config.toml
parallel_block = false
init_std_qkv = 0.0278
init_std_o = 0.0345
init_std_down = 0.0398
lr = 0.00877
grad_clip = 1.0
decay_shape = "linear"
doc_mask = true
Each number is 500 + 25 x the weight over its row's rms, rounded and kept within 0 to 999. Layers, rows and columns count from 0. Numbers have three digits each. The size before them is the row's rms in percent of the matrix's.

# layer 5 MLP up, 1280x320, rms 0.0398, rows 443-529, columns 0-79
096:503495512533502508477509472494507474514477502508460533509509483498492523465497556486522461540487505526480526471464555485463493480449466512517475513511556513484444478465512513542457499507454528467482484497499512465518438562456510546503454495
102:513490465526511522466482475518503526493488453540498523487477506522494497483517516521478494505534520517524525523493513548510540478546501537496495528540509469477495518489507497492517460575538511497483479487490513464482513484515494545486507492
106:514548491472510523498529496475506467494520501527481493471551522488516472493562500494484525496503438511476553539491501513496524464497532479495508498548537553496502463516504475523507522499530491463526530482522484512519471484509484535491527473
103:523495505539465502497503498515469494513523465493486590495496496494488503510516494539477543495496534495481534511553488476527450497500497533529453501471503460489528505509502421499512512497521476491516530492517473528468509485508482506513472471
100:443545540469505464475521510548501465490526437547490508459554491499490492490539514483446517526505451545509470481526486527514480533443506505473509479499500542516506493457521471527491475474508487499514510488510480442476515442494487454493484479
103:518424482537547503516491519543491525510473484522506524519510487457499496517471498481494514470525492528509482493475486469486498495460495433518502488488507486505524461490524536461464532502466506476511533496502522501558499505469533493485468564
095:500503551491498473520515487500544488495529477479483488497538453528466503498505502474508539501498521473489516483524477527482521522460550468532541511502494530493481489516493535491489478479489495480478476531487521496482441529463480486473527506
094:515492488500527490518547530491517496537507469526517519432516468538507513503530478489469524462542513474532478474552460525524493511490471487489498498497535523538550526502562505491458528495527453542529497499502508499527490465494469486490553496
104:492498539492539448499514505530482548488444504497541507464450471496512513521485456458507541482516476539550512523552493508535518524561492470538500456511497510498444483490499492502494489526508518490429482508488540473510465492533500507502431505
098:534502491484492510501480483450479512484485488480514551510488523495525464494474452467519556505524451523500538542538444497456489530488511520493473454516494505484500501501532498500470481519471536496550503489515461481486495502478501485482497507
097:533527480510504486483487518501445473500533536488491465514516450489497503540475464481514481482490495493520487532478482522510486476495525503477469526510525522514435472485500518477471480495506492516477487489506485499511498489524498480497481510
103:498516517485496517469577510481511498443478521435532487505524588518468454533530482502501518485482493530549531486476475505486512531470527515489515516532476531485515490525508481503502495459510502470516502475470490493521496537531497463470511525
105:505504513481507513452491467532484508500503492523481484501527501526504517536527524482499515525482526482483466508481493510462518475546495493482514488522477487455486486529555528482479517482527492476508501488491516463518501513525494543486451506
135:493469526539481479481509448466518524563474533524516471506502479473501486502491485534524510516465450501521448505548491521457539512461518461531538445482503500530496445511501521530499467511457511483501467489490483490468489489506504509484528508
100:512481491529493493506527499493480524483500437517461491547524419470528490508524469524502499518474491506513531463509508504471481522526562496490490496465510507465503476489502524504487507485498493481506453484465510503490492518508539481479450528
092:509482500540481519480524488461488518499507510500479492516519510494504507496506531509486511542477511515496513556543491526521452479525532498452507520549492457505479507496522487454462519501451466493517476512498505516509488569469477517499460498
102:496510528511500511462493470521470458515476513504488478528562490543496516490528509501490488477499497506505491492538484475529489534509502501484511485461506502487472498529479503519452491512487506446475529530505463511529461517501529494513514500
092:536504514540498524474481524470511482520446505509515549490483510504516494472512491490522527509498517497473521492466504532496523505503551509506529510514537509495457502462534510500474531483490472483493518454514491535505508514521481495496517527
108:506512505490503462535511464482478543471537511522517494512500509544493506502478519474551522498441482456512509508516525502502495484488507517502500493522487521517521467534492499493507477497513496462442478460540510493509495481516493473474521552
090:468493511513491503524473451516523489474505488531500536487470514465499490526468516512497502567478537527530500516482494486545484512546464484512493461461512504457461505459501466475489523494527480554534433486520489537509544504515483516506520469
102:553497520519522499475469494506497524521479521482514506474481508440480484509508485513465496483521510532535496507555495465491490535505504533508492461550493513470488496485532486488463516487495498522472509474495468502501544452527508525527465505
105:502501525503486472500492523516484463477508496522543502496465487538507530546441482490497453500496518479529494528525474499518491493516466480450471493505524545514518506457509458481515538467480501504502536524496513464494495516470511470486510526
099:487505498466481517508490499446480483513513489489487496474531486512452528499460479480467522461535472443495506477484478512506482511505553468547547488524512543513499528547486507488529474503544471493534465491528494488534528543484466491474489496
096:526519530479501543478516502493483523495481483504480484518519511491513502496492514489494486483523487483480469492498488497505502458509530483522486481501439509496483493467526587480494515480524487503462512465528482504486491462532525517495515476
118:470526485474492544470507491522485508498467498477522538460537502507518485521497495540503553525495513526503468456433511522519523466485522490509479518488503493462485490513493491513474501510510494505527490461495487513514452449474500502529504478
093:504483501535513493531507470486512513507530490525529461489506473497513542513482477450531519465467509503494517503495498528515536486505493512523512511529510536465523462471510505417486488481490484495532480502517507473495509548492504473488490515
090:518539504499535477522536488498509461508512488516504563504556506426488512489505507495495505502540502479507480521513484456470524534493536529511523488478481518472436519457479515480513509462518556503484520487518503494494491485490507510502532512
105:506469529500485504481506477500492524470462467505573504533476523487459469547535465499482541483500460516498527549458540518509506520473487543535519494520482495518515518476508525501525504525531538452489464512542520482541512506478494465490480508
101:528499484490505483461502481522501480531539508496473499489537475497520492506494439507472468488487460512457562458491531474478509494511479513517501501483475491486493456514540481530451479491512525492518516448460522472502531528479487494512531517
105:531520483506490478474482516497490480502545513520535508495503503482492480536511540506479512517569531491518531504518503507508511470472513536518542516517509538528519516480482497519511497487500528531498515498530535510488496497487487492470531512
100:472494509484505425527485491526502495545509489507470484485477474485553509524488529519559517450483539482518490487470512501519442457522530473470501488474502514509539472509471478498464493497452492524500490556526479484524483471556478523515517500
102:507518480489511525524469511512507515485495487475494494484510509533525467435491504502508514513494460506547489462421479491529500529469480502537508498473509509477491498484491475509495466518526497468529507500482432507495502479503507462464484467
121:488494495457502445485503522483471510473486511444477506477491478537506500492475466523463467463511519507503471529493490501523492513516517457501533534500530488484517505493541506514488503519485515498489477511502493466481510499465488497495510463
097:517482478531493498509463464499477512502485494508540486443533480502465516500493505511492534531511519500517503490481508509495495493464494484504521503480553497532454468471545466518488495508520529491449512527489495489538513472506489516514509515
093:482502537499510471571533433573503467504511507510487499505540450488494464503487543474496506486541530486531507541481484473507489512518487502454558493456526522481558539462534542516510489484501476535500446497498476493518491522424496487539545507
106:460470505547476534525503487472537463499543500508460505480488477530475483495489484524505508521494489508510505530512503521503531518455538503487504485479478529442515526527494465516480515514481494511492505475457526506509515474481453437513507487
094:478515495492486525512547531533512467460525508523516529502480503525491507496535544528453515510513527515532487512479471483481442509480515531508474521492497500523493472518492558518490493538468496481444507520555481447519512498487516490485478513
107:458518512530509525469487537476507532468516426503505534529540486521467499491502527508494493523534502505485501534516479521486496508466525455491528505525485493494570525452501472532500495515504473494541504486497517496493491491521492493458542569
094:516490504475483511506566480506473525491524512458501531492532533477542500462505528514509496468489516515484501472503494510482528521509511476492493479491493500498520477446487533507447483504476487470511460574530508464483444487500464505491488492
095:438520510505510489526554478524508542499509502539508502499490526474508492481528511483484511503534479514488458478511497530475534497520510524510509557515493512509467500454518484493516507527538513551536552481475526530488496519497474499526492529
099:489495476466510507472551532509501502464481476475498504483531515494529436518511469523501469497507503537463525481518492534445491429527493515508478547494514528515536473476546523491472514528491505499532523444454487491527446542509512499472522567
090:518487511565490515465519482416511467533510547502492495535516514480528496502540523456497477472502491496461489474513482473519506489509463475490544493462474542536526440487533508474486466533492481503512549476527532501487543531475463539497483499
097:444470510506482514475517490515502461495497488495485480517496444490511545532490526523473461500496512521524508491504503490519460521484492507474542483555525493535538512474496532501475427469500498481521480472471500509474485494519500485532476475
097:479532522497490467517490525567500473507491457555487515488530514506525504492534444510491485493445484532519498472469480505456502543470469476517510479509463499478516473481494542501510514467519535513483509525465531474493526509464463519509503502
090:476519504520466513456487515460463507486516518438498505513499484491540508451472539538489489486456517511511545536511519489485508531511523495443485500514474527478481500470495482479480538508486504507473550494473487447501520496541491483521538512
092:472545529551473501481509520480467530455520494513498507481456511475506556532512522462496512539499511532499516528529472536505488479536563521510469522469538524513456501511476501525464497507489514476494489473505495464518508482510448497453498477
093:482510515502468504529497505513493516529541503470505533465513499526462485429502455501504526471497538525481485530501487478480477467479479497495479505493513484512484465552507485468486504506519499526500542527483469505473527517475489494538531494
112:489468511492435521463525503505483487478525511501516509530508548533501538513494468478495488461456476470526491509505495487484519569473541519449480526525489551465482538490489505528508491493486463485494536519519522461494534486481524461520492533
097:475526503562503524488503532537514496466473507526465518447531510459512474471600509547508526477521487473510496510495473468449490491512504486520507503510504530515504482476518499490524477495491509525558515486507443474459505531505520476497485504
101:464497488492497485519511455447483515491554533550518530501477527457516523506546515519485558483498518506496471472533504481502494491527469480497529489494507543517484475491469523502519457461474527454458492492533478471520498510500470505449496497
093:503524529496487431517521504502497486487447494501538494456535444501494476503524492487488479509503479523503492473512467517486508495529464490548508534553493477472494484533508460520507497528489457510538452516491501475533490508492506465506453480
125:455561512498442520458506511468488518476534550517486498507480483533519496498479536494491494517473479474534523518511518461484506548482508505467494494565494522454542522511491510492505499491495482537495445503533505453483548491509553504498474496
092:518472522500505564520514502525469484498507534553498462537498454457478464477482511465505503498458517528495477538493491532533480486464497508465505497483493511483474495478496500465499481513499508478504470526439508480530454531481494537488477520
108:500500539607565497519486499487440479523476470482550503508450537492456526497516471527490519539460477542480502488512507496488509465498502501492493520518493484490494525496490459514484557518507487441523543544488537497513531536467544509468506546
098:490517459517469515524558487511466499543497491546471497561443507490515517515533471508519487499498442490499552474520479476481473511500473513505464517453544545506444509503501473510482501508503521476485503445497482477466556506538493507463540506
099:466475512513503445493497467503548473496478439521491540493485511473515514474535513507477474505478510520532489485510459459484537494555523492504499489468491480471516479471505472519499488488463500492505513537543546519497503478528491482466524537
179:523506480500493523530495494488461509496535462512489469479489517505530526496477511505471497474473508521528467480516492447520498513482528530507516521526500538513517466542522489460513452486495527523462523477511530509493466506476504461478487460
092:500451494494510498477494478486495508531443544525540470532476483497509526515500513489471499537500543520490493471469493504502494503494534490525485466510552476496504512508535491466489522520495439541505514562496498528511516492488475487470492512
110:493486511478470480573507507510478464495485534491533551470524505507512448483501488490471555493539488493483465477511504479479490494507498511475471510514501532495492446456550506478443493461488518483479508469501507539508534518471516502452506494
097:478550517512498501501497480495490447491495471514513523491502494482460509483527553502529465501534507509521573466538508555482495471490571485532539502536471480488485490488473508456478514483507474503497512480467547492494497532491492508511489552
092:535533551507520508500517502482519467478475476516504505475538491530484511496528503484463501518561459517515454498546471523457474512489523524485511466470535514486480544519472528489491484492503445492478485501554501487479480477506481505558497485
099:470512499488504522447509510491514459485517521481465489499522471476504500484501482450508519513522478509474514502514492484461475511461513497520450498467485513469493508527465530512534496501482502499504443483482487513496487550482475511553556526
115:493523539523482486501506487503504495515480524506494440451519488443472486477522511492516474509544482478483481506508483519503538482513510479461505535486509529492434444487514508495470520535502514468479521481512489477534480538472450500477484479
097:554537505517521501498507512530525538526470486510519486532536505551495498461474486522468508523556480488491540473512477495500471455475531458478446494475479523485507503508472510518470485505468508483484520505474511485533492464481463475492499504
101:475551493524492490533513455479481498546515508484478489486508505473497496523491526512503476514488513522516490456495517508492507498485504531489489531535526535514466483486538517513483501487493555469490528530485490456471528515523486476477555514
103:465464511504506474513495496491472525499511534517497479526497538499496516494524513487526528485504458510511526533471505508487469486499506524532488512502523509457487504491475519537459492542506498511455495502512499500507571529483491495477506454
100:522531483526539552491504462489463451512522490526493490528517492494504524507479515480502488474510577540463462533499457549545536497530514543512507509531492526481443484491464509530517522477480511491525475530496451490532465506519501549506488478
098:537546509504490507549527520525502471517493527567501490468553510511510523514487546476533510482534522493468457459501508496459500478467460550511496484484501481483490506448485491492559525499473488515465468532502498507489517488487547448502554510
102:470515491486498534477489520494440530534486502497500501512470521536494498511498467527497527515520517531503486504442522500551539456483486501490439550466549522499508519505483515502490505493506505521515482555474509540483514471479513521486511458
094:499510510529494489497510470522481509448510465507550512490475525501506483503514505508487484521506535537490468469506496516506456534463489536465475506497510502445551479485448524505512501520512500519472529530488491519476487526521499498447511499
102:492501496531528499477549521515473491500544491547518494493497529477523494534498542490527450496497509530499479543487487530448492471475515550512517494522479505484445494460511524521499478485495505486487468491502480510481511544508545512464459520
108:503517509513516481505512487490496487545481482486484471499475492513585503477485522539496529521461462528533572473516496449486497479486496477458526510517533463508500490544487517492509524474468548481511496539479515495507484481478546475515524517
095:514503531480487485517473559533487470547513491498505540454533475508502509536500489435491496476505487524497509516507495547508482507500516496535521507486489475505468536497512509504507461479464517476522465506490466503527474524509495483503494492
097:506482535500478495478481493461490496492542503484499508474528490487532477517531468492460476528518452505499489530509479529474502510475541497504512481525499516504532499477501563493500494468492538493520469534527512483490500529510531507480500428
097:465499508463510488505508539539497450527496501491534530486560459461527509459498510483496455520497476488510443464492522482512527487465547523529458498474527495498525451482497525543542540536491507486539481496502482456510517533502489472471515489
097:507477546442499503535535462528454531478488463466500505489555518477479459493511564489505463507492473516511474508501503542482525493479522496516479491523515519496474484499438492486462484470529508515492513531510467445501500502482516493486450511
099:506502495535441487478469485506518510502501502509517511520491501463560515536452489486467533531465491513509508468526482524480574502501520496470567522481518512501510474513487527505547505501516513493471455544523489500556546489539486524502488492
104:503495549472476478485497521513515519470486496508486485517503547502527503473516495536492492494541474533488522492497461520538530483484523538496485475498516511506500522499499528508460528504493473523457571455469471469480527484492524519459471471
093:503517509507508530521503484491503505516515475494531499479505495470459498484515495471489502445548473461520483492519460531477489488432481510479492545488513547510526511521493481522483508511540521504468448506436484517505448494506515574512492476
086:436542522511491496508486494453495510538484484465492456516523516495495547469512478530508498541462509472521465484495498506495533489515500494478540475517464534503521542506477481495492491511549534499499531490479494464530491477516461508509499516
102:489525529482461463497458493490516500510486464517527485507521512469521496483503497495490460517514503506492503534457468525442508558456536512534517454518472485518482529481518529522518512481491557479505484463518486528510534537526496497517533535
101:417543511518479511469534482499493511487515513530521526519518497514423468492534515487547499519563486520500500544500461448489482481507501535520502487483489506501495492468486457555538482450529481513484534507518502475498482530471497459457477531
101:510490474505538506496457507506473478473446516495497440500492455492481519503510463535478528557536517516531521519479459530516446521535515498528529525493496482504475540453555483477487485511476502485475503515505514478504486541549512485519501457
087:511484516560507515519524459510538485483414468466489511508507473457489483523505498464531516496521500518453524492495506499489486489569502536550533474523498484485473491459481481480495517516489477489516522504506502434498464509520472499472488524
096:508457522493515524493531478473482513509510492517437535471481468506450537491471490516530508521502506549496517552472514482482509504499478551463542465567490505483495512509494514478515498501467487539518505484439467483488518516496527512521494497
114:491492477501466553494514504475522490521488438540538485504500506501461519497510473537493526472509454509489540513504492471498482520485503507513475493474470517519501485468538517535505495522482497500495535475503517503508572491473508489487546494
102:469495535530496530486507480492484462448451493543546509463502499503474496518492473477484507515528523509505519494513518529503506494470479500513459480508494499524460490474463498497548485503507495478503471498511496501510445504523523478538531500
# layer 5 MLP down (transposed), 1280x320, rms 0.0398, rows 443-528, columns 0-79
100:504515539486454521508483539505478488474506444483468452484563475509502505490493519500459513483509533470522555474495474525504496500510497455494515528515474550490486450453455476483492513502441520480493500487477483517505505479510529476470488481
100:579524503496519526535530507499526510505447482485466483498518520464485465492481464533499480474523501506509524536587482553517515493523484504526489532490500513494482484499555479507504484522504493465479493469466491506470503495481506511493484503
098:489493507525474471502493523489539525524488529500492512479498527482505493512466481530502517508482544482513504471481513530487513509458505500499468468490446484456476516506473499470480503532516483522505497505469523490497489490467466467504516478
094:475460495511465534510486501502502493518513526493490464503488525490457461510497476462489482515506500542522460494471485488518490494483507481471522502454504544559472470506448500532488529511530525512478537501484496487503526486473504502498532515
108:539520441527506484494532502495507506485511494478470514492506477513473519528476462499497490460515501502499504496534503553459494507515504454486477446479527457552546423477486521473496482532528538515487510509536503528497496501503493509522506448
097:507471509511503504501524487516553477461490496477470518492483498478518516506492497467508437542517497518541452534474500492532521467496491474520477498532483458491481500488539508470497503540454503517526492502509454499510496550458474489487464514
103:474540511508491471505540558545525546504490518498509500520491507526507486470503457546520491494501482477513513476528445529503506510495454483488526472520532497479477543449507492443518490518517489488485511478500503512505540506519511502503515516
093:482505481500459538470503509517491517512517519484501494529515513478479466483483525500492553515483489560478494459504491479481487490477510502508495458526540533447509464502458515517530514510503506478490472496490470497458465543506484543529482525
108:487526486442464513478484479494490455528479498541498522504510475523479466472560504475495494536543494520497497507529490511487486533524511496498508495514514446521446453515481504538472507508477480502486487490469460525497450501536483519540516497
098:501543478500501556483506532482472498517464504494512505488523523535510492436478511500516517543507533488500501537489500475512542534444528442526500517484494548505465576488479523516553514501507473479510537488452474502539503465493505497501495552
096:485536483517491472497517467489541510482463518498545522484484498476472544513479440514470462559530472507509492482525490470465478490504494481482475473484495509466543482496493498481484504464462482475513443500492455465468519529516483518469490452
103:490513526466478475507549507507506467504485459529521503538495458457527472498497517491508493555487494499498538522484478493534473500495472570487500507514493504515516518488500505478508528459510516500452527470494493499472481441492497484530522534
095:474490473485532514497525500486473526544495515500499545460475553504476453481539500498474501502443483487493530541541514450520495498516510485544525464485499503485483460536505523502524549481535546472548514478517553496506498468506478494522494474
114:453516513491482442531522512482528482497524485493502546452522487469511513465462488506493461478498501502532471491511517530517577523514548497498486493509526521532508460521477509485551503475488549513515516518528486492466474501495459540481512535
099:509529488459520504505505515485502493485515515532523498475543536548509523506436501549533485513459523542505490486477547506517498506506511471482481511422516491436547525518498481509524469446493459482480500476485492526499470469495515492516516466
094:471543500509533494489516501500518483502516451519532503464520469494483518511496468463515477492493473498492516497405472496440538519497469507535525480506498507468488486499436531508491489535507471539520518502534473494527490513533490467503518513
102:515502530536496472476517479469549442493480464492514519518496446516488485459537501533513464530505479512493466506471511509481498492556486506464521516458493519522474496552484535497500533488482487525496479526488480508475513529445551532510481518
098:519477482490508496477496472531551514478498539484480535499472497515535541524487510498525480484511513503484467544507486511523481499509526480534476458492522519515506505486501514475519490451525486545530537474484489507500489529516512466504509453
099:510505492505520501498513528505532495483489521473527468503486449509508477504486503507480510523544488507546475487428507545555518492514495507514508470413551477476499530480494487458504462518482498477452526496503500552538500503514500460508521452
096:482501515443509501491512489495467485519495520479486479509499434543489489475517549488438506514504528497482515445433478496489470524468496529479565500551489506499507476538517521540511497472479513455503497474505478471515469506476495497500504511
104:474485489470497508511469452479525507539531497455483495516512537508523523495503507474484496515509462484533505484523485498495523556520482486518455465488516507562496524507509487470452561502488500527495491487517490528463532476488496502493496486
103:501476510469471535537485492529491504555528531507461478491521512468498523512515504518494488499490538495514510526467490510486476486479490462486499496507501543526498514462454518518496489505529512548514489479506484488528512473495489523500491486
104:497515451470526494494481497523521512533505502508494471496491524540469538476480519508432505485480494469488515496488543501483536505439483499517505465536534530456503522502526507519492496455492517498477470489481517512470513471480509497516515550
098:539517482477492510442524498505530513514504549490536496490474518472526496508508478487509523519524494492494490467502501549487465447447501470494523501530526487520510499530541451492477503511493470475465537485472482509492485467559500492467499517
096:471522462462484530477488505480509537522478501463528513475510507497507464511489505499454497522513498488543436484444532527523517474477518494521488547500537491499485508500482509507496472545510511501487534509493536501488540475502517512492530481
095:486459488442465455496503551520499504497521530525530476532494550499480498497491517495515491548499491513512515470479497507531499513467508495498452512491516488487525480495485524472495508506496438464493478479515498491505546508476511446455506460
094:531477522502466515503506503515505459485480487567461472523515502515485478494490541519518481508443487459542513503509532489526485487512492508447529530485516487490490510477477516532484512560454495503469493508533525486487516487481519492475479524
105:508489481502518487503474510493525528468497518484482544497466483458524517512494533501526498502455448538478507487498459466499543488507488492466529504528540515496515493536504498516502475492448511513512479463534538491430493476549541507489526483
095:513494471526481494519455473530502495459492489481498505486470525503500521489480475518513550509533505526520488503509501498512543469530462508429525583455556465539496489474481486494517500494450475523530500532558462499518499509461499523441534479
103:480531474538546516474465480503531438484487536500506478545508479524505516502492453493502485507520490498485533475454465500477525510516527518510531465538530517484511525489501472513517521467502512469515479479473529534521486521512515481478493474
098:451493505473483522546505487518488524502497490502517490459479475476472486472524485514522489483503484492499497526482493494533562502572468478522515436486508523472513523505559491503499510517556511485455545496555547488552481494531510500525480502
107:485507492489481492510478496494497493543495503499546494484463534503476484492500491483507513477521488455438459516580483476542511479494478522459520512489479482539466496534509503491495535478486510506508472499479504498454496501518490483519484463
099:507488497485463459491474517527495516467486477485466473529474519514502494488463516509507474463512507508494478503538510503514471491532489505514496470466515481466467463496515508499480552512488508515524516473435475484501531477474465513495494512
097:493496500528472512483518513444503498509508466525489513512507448518461510537498485472508468505540548545517464553445499513488497470501505522466521500490462491550504468495506498502516504529502510529528466492506470513517496487451512507522498470
093:540497515522489493477506513482494470507505478488509514493443508495561518493482517491495429508490535516475474548481504463491514491521522537532506474515474510529503517494482465469489531533498523465536476483488493495470540454510547518454474480
105:508535511462487490491551489435528490513530533509511507505557484522528522488491497482484510501542488490488500519472490519495440451517524501485479495464483517490519520473502472525448457509487500525472492470500519509545499497507495487478507492
097:504473512484525500510494496476505502586499495467496482483506452531433478506527463501513514501470484507493464479501508441461515501514472486497486440491503500489512507501491470484546474504510510529488489496459445525469483522525451530479489503
109:515516507472507534485452487472547480482510490490534438501517555505485571470464509483503498505514467510488498472510469502537484519526523513518454519479484513468507458510493486519504508522468489499488501531531480475468509500507484489499528472
097:522485456508475514543479504478494494538464512506535518489480495474463535502540512481514546500467496499461497501494506435492528519494478494482514464499534492509499525523502529485506502493527490490524510552541494508521468490505528518551444478
097:517510515481498479486451475467505461485478456471465511467538488501509457478487441510490480472496463474539513518480485458507513487522484495514479558442510468543526498470477479493474525505517460473489496507554547490488535473533559499466501472
100:515483531480550482533512457473536493488533550502483493490484500505499515533540478505532512560534470487540524478557488444542543521530505539483490492544559522508543503552494489533504509589487547471506494512519508478502503477509527464524516472
094:505527514479509452474519521588498520497490505482552458474503558502522491515485524529488527522521470479508531497568532467550480467496517514506472508508525468500488569484520489528520505514525514467471473508481490493552431550530539452528490515
092:475493496511539464527511507498509481511532489518505552474523533508428494510525580525556534499505509489515526531524511508440495476531501502552505521471470463457481466452485509500480488539514507532495520455490523476501519486502488472459493493
098:487484490461519518495524499505502520527463483547503496542466520460522524515493513492482521531504466510482487495496516497508490501479523464465500541486529503499503541471495541512522485519517525533535522482469521465490502481485474473461493479
094:514485526497523482506528522488519481511505510525497515475535457488491512503514483510476483528512481525539504463494445527522536485475493527511515528456477482478524495541500544502496471447517498503484493444474515489536515523483501508502512486
091:529457504477490493524500506506512496566473514516513513511489474497528502497515480504531514506477562513441531496444495497525462448492511479444541473517466502528510472480543505529511499495497523482509533518514513475461518482502528510482490535
093:492483494501435479508489502489519548507525480510519497442507518534487462498536495473505460528521477507539489505480458505509532487514462557485529488516504504510523489518506484481516521501515508474498511499489503468457485500510467506520486495
102:479543490492471515521515454470513533522469465504489492497483513538519515473518544493501495516467505525475449524478538480464469468495505517467496503522480528528452479480486506509499558517459518501545499499515477435499511513453486528474505517
092:486486520524488523498480497472491500534499500495522460527478463495527504509429518538478519480539489528523508509539522524522518535501484467469520492568514500514465483536499470517517472510471464497502509502525486475534508522527450501444498448
097:485490472458486482511427540491525499528496516539517519507454509472495508483514458515522495481475479542526500472493490508497519499476493489541488521500466522510470492514485486538522489483524479535477507479495486499509493488523515483466514481
093:461524548529530531525502465487462497507504508569528504488487498495559512518519502486513516522514461498504547473564491542452506493491501493479552494513478450503454487482522553517509510478477460495465524481551497486533545476508521515516493495
123:497509503505495492484498524484500554479508484535477558486465518528506493514532530512478507451497517468496471512506507503484513504474522500484493484528482505471505494511493507500507500530522502543489453494484484476559508468495509524488568492
094:458502453487536501484507518543523488489478463477499485504514483493514523535495498508503518493554538462517486511479501525496502514498511501477490497522474477506486486490457490561512476510553528520470540539553509489501518472508493441508520452
119:493532532498504519525508475515501489527479458541491500491497493529450491442468536503523531512484461478509508443437505477494455495500489517468506480490494509482504536516515502518530555496528494494529449512484471459469501488498470444467482500
106:480477508541465537488499488484521500544476496509545513493455550510520503496506518545536496510493498502450541498493497487463499532536525514530496471521469481510528502466455506515494504543462500508471508503515522418462524531496498530490486509
101:495485567562494537519495505539498474497520514480505469497511479534486486510466510462523501536516488483525490490511469491507532495543486489489521483468512454447538518537476522508525515499475500497509456495484541473517486495524484513473530544
120:507489455510508506521498500463456527502509475482525447472507536492507530516524485547501479495457497497571485488505526501504518522528499503458508497502503554548504503493514486451520477482479483538461546505491523539497445516479483491507514485
095:519543496479478476457495500513511485484519480496468501488462518478518510548484510529496507462495497485520486488489530482512488489530522538462505491497510492498525507498503476505525550490493491526495490468507506497504474453495518519517524527
099:520521509528494500508526514513471485479461473487460522499496486456466461496504505544531479510496488491497506447445518501498554481487539496487499488522521491557495481536525508516516486516519485479505424467508488508513486519512488545478480546
096:492486475513513508505475538478458480498495512498511533507560566481458511476503520503513446508511524462494518524478534522489512521522512467484528496543532503496513529525480524488504528478528511482457533500474517502540493509511506487519501521
102:484493471489502490481495475515514489476482523524512488465510464485530515479473510481501546532530508489452493465489497489526517490551522507505528514465510499485533497435472547529520484512458508462489538505507485513475487522464480474517515489
100:491502468512508482455517456481467504533516493493493526508480524488506541485505498544489504477461471475561459510462526531466528544507503480475484503410511488503477516496492514511527545507495487493509510474430508516477494508439521513526494465
127:486509498536442536510497536458466487480517557463523485486509522528515494435505523479515519480524506436493509541528479514527476515477468494496489514499500539490539494472481491489527502502506494508457518494484566493510514533507493477504482473
101:514500514493522498483453489499465516540542513483442543476464491502506478506492510472488495486495534523474533492493534502500528496513514507490491472527505484502508461501500483401503524471507491495497476536523517486484494510508489500460513480
098:524498502538474500491465480501508503500532478510527527496517482505463455538557507524483541534512495515533531475486453487475470506475505499484490494527439480558477545513468454548464481479520473487481519499527486502485467509468515509531488476
099:482471524493498490534486501490504531511512437494505498484512539466513493497510525513487498514515508479456499505587522481493498484489480523522477559498485500468502504484498497497486498477509465525554508522524519472516506466522504529459480537
095:495531524480521547481496476508509534475463449473455498487481550489544544522518480486518496526506483549463489524516470449467485489514474532479510501507494505461463465538512516482479524461519497464529458490540500532512493503462512524491508508
095:536500498494507504514507505497498487533450500486500504505491507520490473518514541489539520493514513532488505469456513484543532445521503535449510521471477490479478535547489455515482495473507477520535530457510497486468520496473517492551477523
095:502506502501517520527496498486526549506508496470483521463529516494483507520493485467518501504497528495492475489425504496504512493496523495502468477477525484536456505528517474454522484551522522501520488475464484527469496482488514515491493468
100:506491492486484491531513501448533522512474491499509498512519522502510503542491470478484485526466470495527520495484517511476540494559520517532525536519470453531491494453498486520477479536503470510491502528506543491467518503496504554542538430
099:527479512512522502508559511499509477476481492479515508513467487506512537528508506501512507536486470544480516531435507488511513510534514504528543544506525487483474527481509513512509522495434529479534466473468485487516462494519548487519490527
097:517476457509481515482520522478503538533505504500510499489467541499509478465515515565482531527498486507478523448542520481509495491526506465467528504500454487500507500520511516483503514496459536518459484479454490458494471475485489476524495524
100:496492527483486506540511501512496487514524499499452485481505507507465527548537484559530496537461508480456467472506473503472503471490465552478510527519526510500501489520491492473489495522563512489479498485473542495485509502467525505467498547
092:527512451482515489479495555515510515514490515531510497477488545450498455543514507478550475518503539534494535480524537502505490509482510482502531563531510489538520551568513536516469508525537524502506476492525517516511544459495555493491457504
104:550474481469519512483515487528538531496511524478501493484508510474459546524462459521465478510495477524509535493526538505487487507519519475475507452504488510495538469560473489531475503518539493513486498468521514531504466549520506516471477480
100:477523470464538497482517515524481505478496512487536443526470515527494536508532460525525494512494540529479465479441485502451496505482504468496491475520506496523441511492491489518537495498520540522521516572500495547507483451561516534505497517
101:507509476509502498507503534456444509513475566507495456524488520507475503544536467506488497468494463491526551530493548506516461498490498526508484489515472495496518537521505532455470447516493506520522536517494497523541499485523523477502505532
103:476476515522486466500562486487510573479499525478482500519465460495444490493506496453517465486543482504465531482524490471507540546526522516462528543516469473509532518536511478501477491493500523519486533500550488499505522477496519526506523529
090:477465426475476460490475531501549459457504469511555504491476473497512497521472494497539484493492546537505530473517498484508483509518490494439493525507476490496492490503455442500472488503510476511522500460520470458520550511499488436486474471
098:529456477493493531493501489549502475470519485517542583494467470513516462543521524446496480525502470525443502493520509463479505518445505513513489535511530471506449490511477514491509479500517504544499438486547513512460518527502489466516508513
098:480497509499508511464509476480508482506538541501532481467516505486500472484494500568453522532495522478489495530500532477499458495509476525515491491482516490531499515479561461482501474534536523510500533541468488550508543474466495503548498493
104:569542515486538496493535505499506527486502490501527512479536534513489509528529497527499496488475515504526541496507536501541523517479484497523504482491530521472522468520500463490446458463474480484497518491515486480469506497467485485523518480
103:500515540531470502530527493493542506532487469484520503529498513497496546537472535490501517453479499538464506529527498488506489490481538484510483483501513524529516501541492530501485501516469488537502470472501466453449507490517456499471487487
092:470507455481487473478509527518452537481531492508532523518519507501473519482510484519491500478496524456520499517518497511515504525492516508467507493506478500513467486540503521532565484503491490494489502500490459554495516478495501536516543463
099:526488500499498519497529494529497509479486506508520464516531498507516499493518478478521512487462502497534472527505460446477511526503510475502503523452560509517475513526527507523477540498508474473419537520516518430479546481518545461507501515
109:479518524493454475538524525470516473519478506495501477494463482533453478524499533493507496504457464482485453515518506494546500531523513543447477519489495507466474487510518500521500493481489477503529512452519538543507488496533476532497536510